From a checkpoint of a small transformer trained on Wikipedia: MLP 448 SwiGLU.
Each number is 128 + 32 x the weight over its row's rms, rounded and kept within 0 to 255. Layers, rows and columns count from 0. Numbers have three digits each. The size before them is the row's rms in percent of the matrix's.

# up: layer 12 MLP up, 448x224, rms 0.0972, rows 64-98, columns 0-55
# down: layer 12 MLP down (transposed), 448x224, rms 0.0962, rows 64-98, columns 0-55
# gate: layer 12 MLP gate, 448x224, rms 0.0933, rows 65-99, columns 0-55
up64 108:124118114120135181154118150180110183129156123127120126121136142134158111159140108118102167191143112163158139107126179051152120120171118130120122088133178116128127118158
down64 104:118116122112137223131118110125081137119112124142084147134098146078114159146114149151160117148113115115142134126166200121101112010119136104120101157109135118186138109151
gate65 110:163090127106131124140124123153144151130110126102101151072162137109157081164142074144182100140161148198112133117144125157114132107092104177118162139064131180110118158130
up65 104:148133132100164108131144090067125107174135128150170113131154130112128123127096151140068201173092195178071106151163058099118179151149077162081087132137151141056131180163
down65 098:109135143156112141137145109067104108152129156075111159161132097137080155106161113120054174106137124105128186103116116118122121044177111153124078111141141126100125104159
gate66 097:107095100056148138089134064085162108136179140190113159205128162141176115115164091137119160125143104082100168114113087087079166171094111082104118185160159080159164126133
up66 100:116112133114123177103079124153137171090188157096159075182116137111091147168088134100149118157130162097123150130111143149076082134093114065168165113055096133198132102124
down66 100:168135120107084122138152158110133135105122084078122104143154068149092116127170125116073133145083118112129098174047106105131162143117167101151103152174119175128134042122
gate67 098:151171137170126081111144100120159106106144149141132165107164150110143056156185092083148172089158150149098139117147141155120083152122096151118114138130168081127165106115
up67 095:082119139151121145162101182142140110136138101081185159135170131135090148102100140046122111114114174097095080162138137109103080102141117112147105125114152164117166121101
down67 096:119150117154159177159161177084154169137156132147082114174156075117114077106156122102099111193151145124102164117158109143136148021134106140118110154134134122143179118171
gate68 105:103119164163182153114207125130073165080154141141101147169143107081190111123116120136145143147150116128090131137120166168135141109108143124114143123073158170074154102092
up68 105:139154157141130102110107127139154150193142091128144118169183122166117113109101180112100200095191094085105109169093093120124119177172188163077109070041125071135127115159
down68 101:096165132186125081126100074146183132148117126109181098085092099155106116178067088162133170127168128188147119128126169117134117105137099129142159127119119090151104142047
gate69 100:146179141048109185121150160164159082125176123156073202125094180090103135115154139122124113121163149142167105188090125137136170052108106105136119147111181126106141137109
up69 105:151099120103118162150116126164125125119170094101126081114177126115128219134103161115095128198090107144109156117098116173124171140112103138094155073114143121151118090155
down69 104:130130089107141075161153077114133117127161093068105174146142146142172146088114135143155101094121159181131126111079102090180103241132077135123093075087152080192127132143
gate70 096:134139133120084146132108129194108094130071161134128143116069181164170122139124150149126114102146073155106054105085154108151180115106136161146111055157149142112136130149
up70 105:139178116154140087104148161110126126126105131166151076120096150063151133138108112159122090096077209110135103125145151128204048034112122129130123133161172080187110102084
down70 099:107145201164122151126130099152174093095087134161163096063109127139135150121166103154103096133109159137114135119121166138114090054082136212154097106118087135183151161125
gate71 099:157125108105150135130039088200121133142121107057155158118123122119119128153121131133117118109101055142163119130114129173171162106102123153119123088128126116165145107138
up71 098:098110171158086166127143124072179085076132096106147145113089118088186096149137095119165154177060094166119106125097116136085137188155136167107147148123116110122067134147
down71 100:131153122118164138103079138132098121178158110114156147103173152122106123112106140137067131135117125124120153149188108185128126000126100120161103116099103090080163144132
gate72 106:085118084176129167198102167053161139080139165110133171084081141119145140134118114098161173156136094138071155157127170150119162055121153089133214149192138111187121197121
up72 111:121094112159129111041123116149127087161142152112108136153095137121118110075113116152126106078141053095170164088128050119143104141092153171134111140167154111157161105150
down72 109:101094126080117145135080141138134131138083095178063153108142074130164146130102103189106076120114155109119167150121113113123119130095123133159086139195131071134143106141
gate73 105:178089094140166126147131157110073134089166160138095153147132155163115127149117087183123072155136161195108125143168073166222074148147090128162115132152131088116151143141
up73 098:120101189140116147165094128119120052127110060077144181135103114141107113108137133132156093103147142105110143084158114070081157135144130114133147121109141087155184167091
down73 099:117057073141159165140202078182069136116160119137149073187094087144184193131152172158112130154139154117100166155147067149072088157156079162143158171148088082146122122106
gate74 102:123171083150115117108133154193123104152128158142070091135146175090162101141132136119134129122153162127129101125131087208181082088164149165101152097065165087077137159151
up74 095:155158145167115155125131106131134152064134072133134143104113097164113131148189104142144070150107136121031180148120115127145107149093157063066111105165119151120099158126
down74 096:090132147151155103169137158116125108116120128116123146097179139155117140102116152149159176087158130165122105135085105086159144012125144163146140130092150136129135160148
gate75 102:072075102135145167164141158182158117144123128130119116139115178082159090144109136102118125120162131149137104170101140137131148152086187157109162091104144166070084122131
up75 100:124164082126152150105115146121062141078099148071114130094139149122167071142144129153146129153084141141152167139134092117103079144127114126134096178105075110155116106049
down75 105:185144148148158171159124098128154088156129137075137135088118100095130097087115119156141176107095158103138100134083139160143158021136157133140158142103102128145157108105
gate76 099:120064110115140128166080118220133134143153101053142108160183148120151126124086091091131160128129089114172122177145150161116113078085076163105102154145101097119059186122
up76 111:103153127154115119188100171158181148083149075098082143110112131121073098079126160141140122151191081100107107152108138101131150134076104071141068118182068115202110184169
down76 110:131160185142159142114121178095054121166139116144170152144149121129134159159186124091102109149129151141145152133077095136100132102086131140154138116128092165129155150139
gate77 096:069115144191146147094136130132173066136106161139107101101121107113204110138083149167101091132166116076144116103135127129050125160085128185126146160112167128106103170169
up77 094:120144112122102176193152110135097136124157123133125169127125144141120127169143104069182089119053121129121146113120075148168049159101138171081176088146073159148137046101
down77 096:161155118128164133159093127093162104185146154167167164149115135079068104067082103163129169133144141143167127181072076128101140165142166096114156145138130170128138176122
gate78 095:111181135125161132147170182119119109133150138093063114109110086140094161125093104184144068127116115090094121122119169086087123117123112135215113086105136155118141142088
up78 091:132068093113166117179136130143160145174124100101115138113106136115139078129133108133109144159125201198092098135102085108135166096126118103122116150169203176098165136150
down78 100:131158173102098112039123079055151145088127109117109066107116176128157064061129137169148094126123165118136141166145091136112055225166174128105146121132161081119105138106
gate79 102:109156122114144120102132191107174104146118139113124044141077103127131145140124150166115150127130142113059122136160093197200125132147134140097117103140131116124180044180
up79 105:170170100173151064136069150128116119111127105104123150098139082161110102129115193160076105136109193088144111194105101140087119155113057095145090135122101107153123213027
down79 101:139110116132185128132147126057115142092099170113168129116087099135143090114127117161093107165112146122113116080140135196140085133128155083110156103179171144128042145125
gate80 097:107114152120137112143152183175167058147094074128048158133072107133156113108178121089155102090146152112117150145091148128119115145124170122159160114015132087114086099085
up80 091:131130160129088077179109145105084204127079073115168117066145063117155200143140136187128101176163121165132091162146123093025050098110087127151128088108142170168138122164
down80 093:124124083137189127130133123140128182169137229124101154131182144068123106131072167147184109125143157078154107041064142105130183144110083075082147120173177094074135096189
gate81 094:120203085096158084214173172102143098088129111094125176115145146101142162188139123106152160157091131144141111047115176125162135105076121132089126179167109129141116143081
up81 098:156129102124143124068156134186100124148155151109202088141127160168134068164114140086068131107140078151096128111135144125140114176150118117107179141097118116145181132153
down81 094:172150098123102121154089136155103123155114183154118131139101144093142132183157103083137188143102122091155100131166109101090117179106136098154124150131186157073132134081
gate82 098:100104140101142127129139195138207095098178095174076137139145112120107104125112124129123117132072126091066168154161160057092075138140076131122156109153123092125077139108
up82 098:189183161080179112155148158028152107164095150056075118157131201185150178083136114187100090140144112065110072153118089079098112137120076129093129121127110175138172117106
down82 100:113131115139162142148126104122136126154084107139104126108099101122142166116152098115169115115101121179112090158119156104159155078165113116150232173104169105092129139209
gate83 101:177172122116167083146095149082113083082102147161051108136132139096175105121172097135096144134111211103150115174104109147066132108119102155099126155158108077172147075108
up83 101:139157115119127131181123132145109141132101097156109132151124093114138103093159141153130123107175200120146080131130162133108181109126126154080120151131168125117161063156
down83 099:162144130148159142095181147122161069144133126070115157091144154154119092134087118151132094178186139145170096071130131134088077107080060185164109154146115130137088182171
gate84 099:108066053149101087173106176178124151103153077113116101125134185135143068089123138107143157120130093172154103138175126141162135153129158222133147097066113109104148093154
up84 094:156087123101033118113204081119155122155122128155091133123147150153132104083096180092099170133128074181079157126208111129136138117158091114146134133143088127103151186123
down84 094:096131131114183152080106140089108100131140113150115168101071130086113151076141102147135077114136119142090077101152150146076139142150185158113109148134131101165102130114
gate85 103:140140130084143120094121144147157142100157170169136175137168156105136154160128106115099116062143068099145109117184116163142135076054108096163121184166146127173125119100
up85 102:176080157088104146166137195105109136166142098119044090144118039090106137118144129098104064076110113134104148159131184132176097120146119133154152129114090064126116144114
down85 095:161143105094181098087117124107177155084108139123092145104116129123110108103098143114094120151090098168113145114121107125125175210137137133145153119133129172115151121118
gate86 121:128162119052155080165148074146145127172095096134106130073138111141131111085055136155143208120133166196077075152127044141113145098107146136117083114149114148035095196142
up86 102:116178108118117169118105131181170119076169104128123138109099146132105146094222118110161085178137096147099156149178130134182154124151138147154116121120100158164154124102
down86 102:143151112111137100118178144187105110100120136186172111161162073143124099124107090164141134197096141135165158169094096129154094145124161070115191093121118189143107113124
gate87 103:122096133170194156160089070136111124112183152091089098146127142094201170175096107152159148209111150105063122105151119135150129103116095153128111143180084138126159100092
up87 105:180117104108160075125199143110102143130102147139112132132176118117096074130118138118111093138118145163104171095122131126104103092116108103146131118181151142134074149087
down87 105:149141136098115143067106177092110161129102152116119171113144095117109113103222082151110092126097072137136127154116085146154109155134136125108073117113081128128053141154
gate88 090:165173100142134158087128149173113163093138128137134146175143111129193155157121131107168111135189156111113102119126138127172097118200143103172131087133128116135139111095
up88 094:140116152171125115118110099168122153069119166111140128111111111098111147148117123169145143179065097087111121178134115165174171089134105176130111083139044168108167172161
down88 096:170093090111078044102163158146101171126056083155177120100101092103112079150145101134143111199123114077198185123087132154151107120173156213149132147118064091143132106108
gate89 097:098117122104121161147133114119149079173145111132139074168102112136122125166099124155166224054162114085106113155145133106094108123151062098097108169118174083159117136151
up89 098:109182153124124116094118166133119113096182109121159145124131081163091142129157133128077151164167079186139079152116229191100130096096124171196073125145108149124149105126
down89 098:104154131120144115116163101142164126128174089072184106136095139145134119069134082124111150086098124151116146081112140064120127140159087063127114153152099139184091149080
gate90 108:122099119114144161092115137106139116155161090139133138119127137096148094094153159076120176112097150111112081171110172101117074120129146121138125182100164109176115128129
up90 099:171115175120120171073142153137087129093138142152130149171070131149152143054090075146164141067129065108087168153138121114116142170160060110073109130109167115188138148149
down90 101:182082154126113155116121115149105168128147148147097091088174110119072160111133170126110154105105124144093089087130158107151159000179140143132119128144120117145142081133
gate91 093:117087092076159159148058122150142137087104133088067146158141165144138112127069112105058139131146132125116152135117135166126095111122150172117127162094063145059070147139
up91 112:084110147129167094171074162113128170130135114104047150127175108139135136150153124149076118120117144096201134134162178146160070158086144189100155141103056171096110149108
down91 108:088112115168152176046072148123105169099150122101202105094123089191063182123134168102122106136121102079120167126134149086146161136097158120147084148131124187100094132088
gate92 105:124123059125101109145167169077081076210152111107112088176121126138075075130084089162090128089085144117078051155100125157122149107123113147112083112129126101161126099180
up92 097:140126152130183162172139177211190077127073104134104142077130133097098127121122083111120145162097140209129057158088137127091125142093158108093184138083109138172106187102
down92 099:078114092132161134096156120130125146115152075108176171154151145112151124110163130118063094092137129196123167166090072124081136100142138174138117097106088180168104136121
gate93 102:117142074167082191077124100160163176075161137131130089111122148092133107185075126111094123104154149148085103138105122126140077106093119118135193082100148133211147129164
up93 102:104143124110179145133167103087144156086158106105157100106166146113077089149135117057112231128117139139093158190099116094157101122150119106135162063141148148145129136135
down93 102:118106112109070128130103147082148156102033111137054140140122114145102163166150111090145102135133103109092183186157160146187131064107099124162100075115105083147150157128
gate94 101:150181116114127133131157137115133114138100106131133141154133091122134092170168116113123175119113100138093081120050157156163133095132159105059177164149179102169146153148
up94 102:103091158118176140142112121119095107121070143064134127130155102164143112157143071162175130119121093100124182100103188093127017104141158155069150196158154118147085161123
down94 100:182136112196125070116143096142110137088116105189113077136103118082104102155108141038054114143127119117131099160160070141133160126152161143132160116143121085092089174159
gate95 098:127095184096085156144097098151158084080065183133107128176121171134148149098098085150144140177099118123125100113125154146161097120139127155149065115094136115157113133133
up95 101:074127169150163155070124183103127127150099147200113117135115150134106122177147115184153152094103112133134183149147088183136095112143163132092128087129098089156130119133
down95 101:116119164106133148046135174143128150128178153117154084154154163148138112122083159079083136143126130135176129133122103178136114140140113182138075141133104038130126113120
gate96 098:075135152132121116140127187210185089113151068163170163133121156156114142096127193099003090105127170125080120121094102125091111126112130130099155146148126148082111116146
up96 097:182082104126143110148137152130123149125078087099107129109165154151100178127093157133178122127064115148138104088100138182149183099108163121156118122108083115104144059155
down96 098:091092136116100153140132125092141111115158114171140160127077116173106109157165129075163107168115118073086117086128141091064124144122126103215067159145135049138151113097
gate97 107:169183164090147121121063167126135147100135137063143111072111138126120116116145105075124155104096127149104120158158141144105150167152144125031150106132170107149167143113
up97 107:114113076107117162147133069143141116108128152062101158088091152057142137079117165124120143179128120088151119165139208169156172176124130228109081177144149185117123179145
down97 104:124148181148122102113134150058138107118109127123103089104176135100075111160161131122115174153122129146154139140180191083084184042116072129093126107117182149104154099143
gate98 099:119099108161147180111132123131121148080145131154058112126108156128097081160133153098103065078109094179120065161163185064152102077110114154140097127122171176122153096098
up98 105:108147062137127127114027135151127125073102125129153076161189112111093118157135108161124102110110133132158089143152052146100141094122183127161142104159151145120036157116
down98 103:092097115125121125102140160157159096170084073140068114115155151097125141064139122078104175144117081166116120147123085130115172090155100171125167151100106129133149170157
gate99 097:147098126140205090090173100136080156133113137148191157126162086123095154131116106125121082089085118186125157160105102109149147103172100104150085111108124207183199137030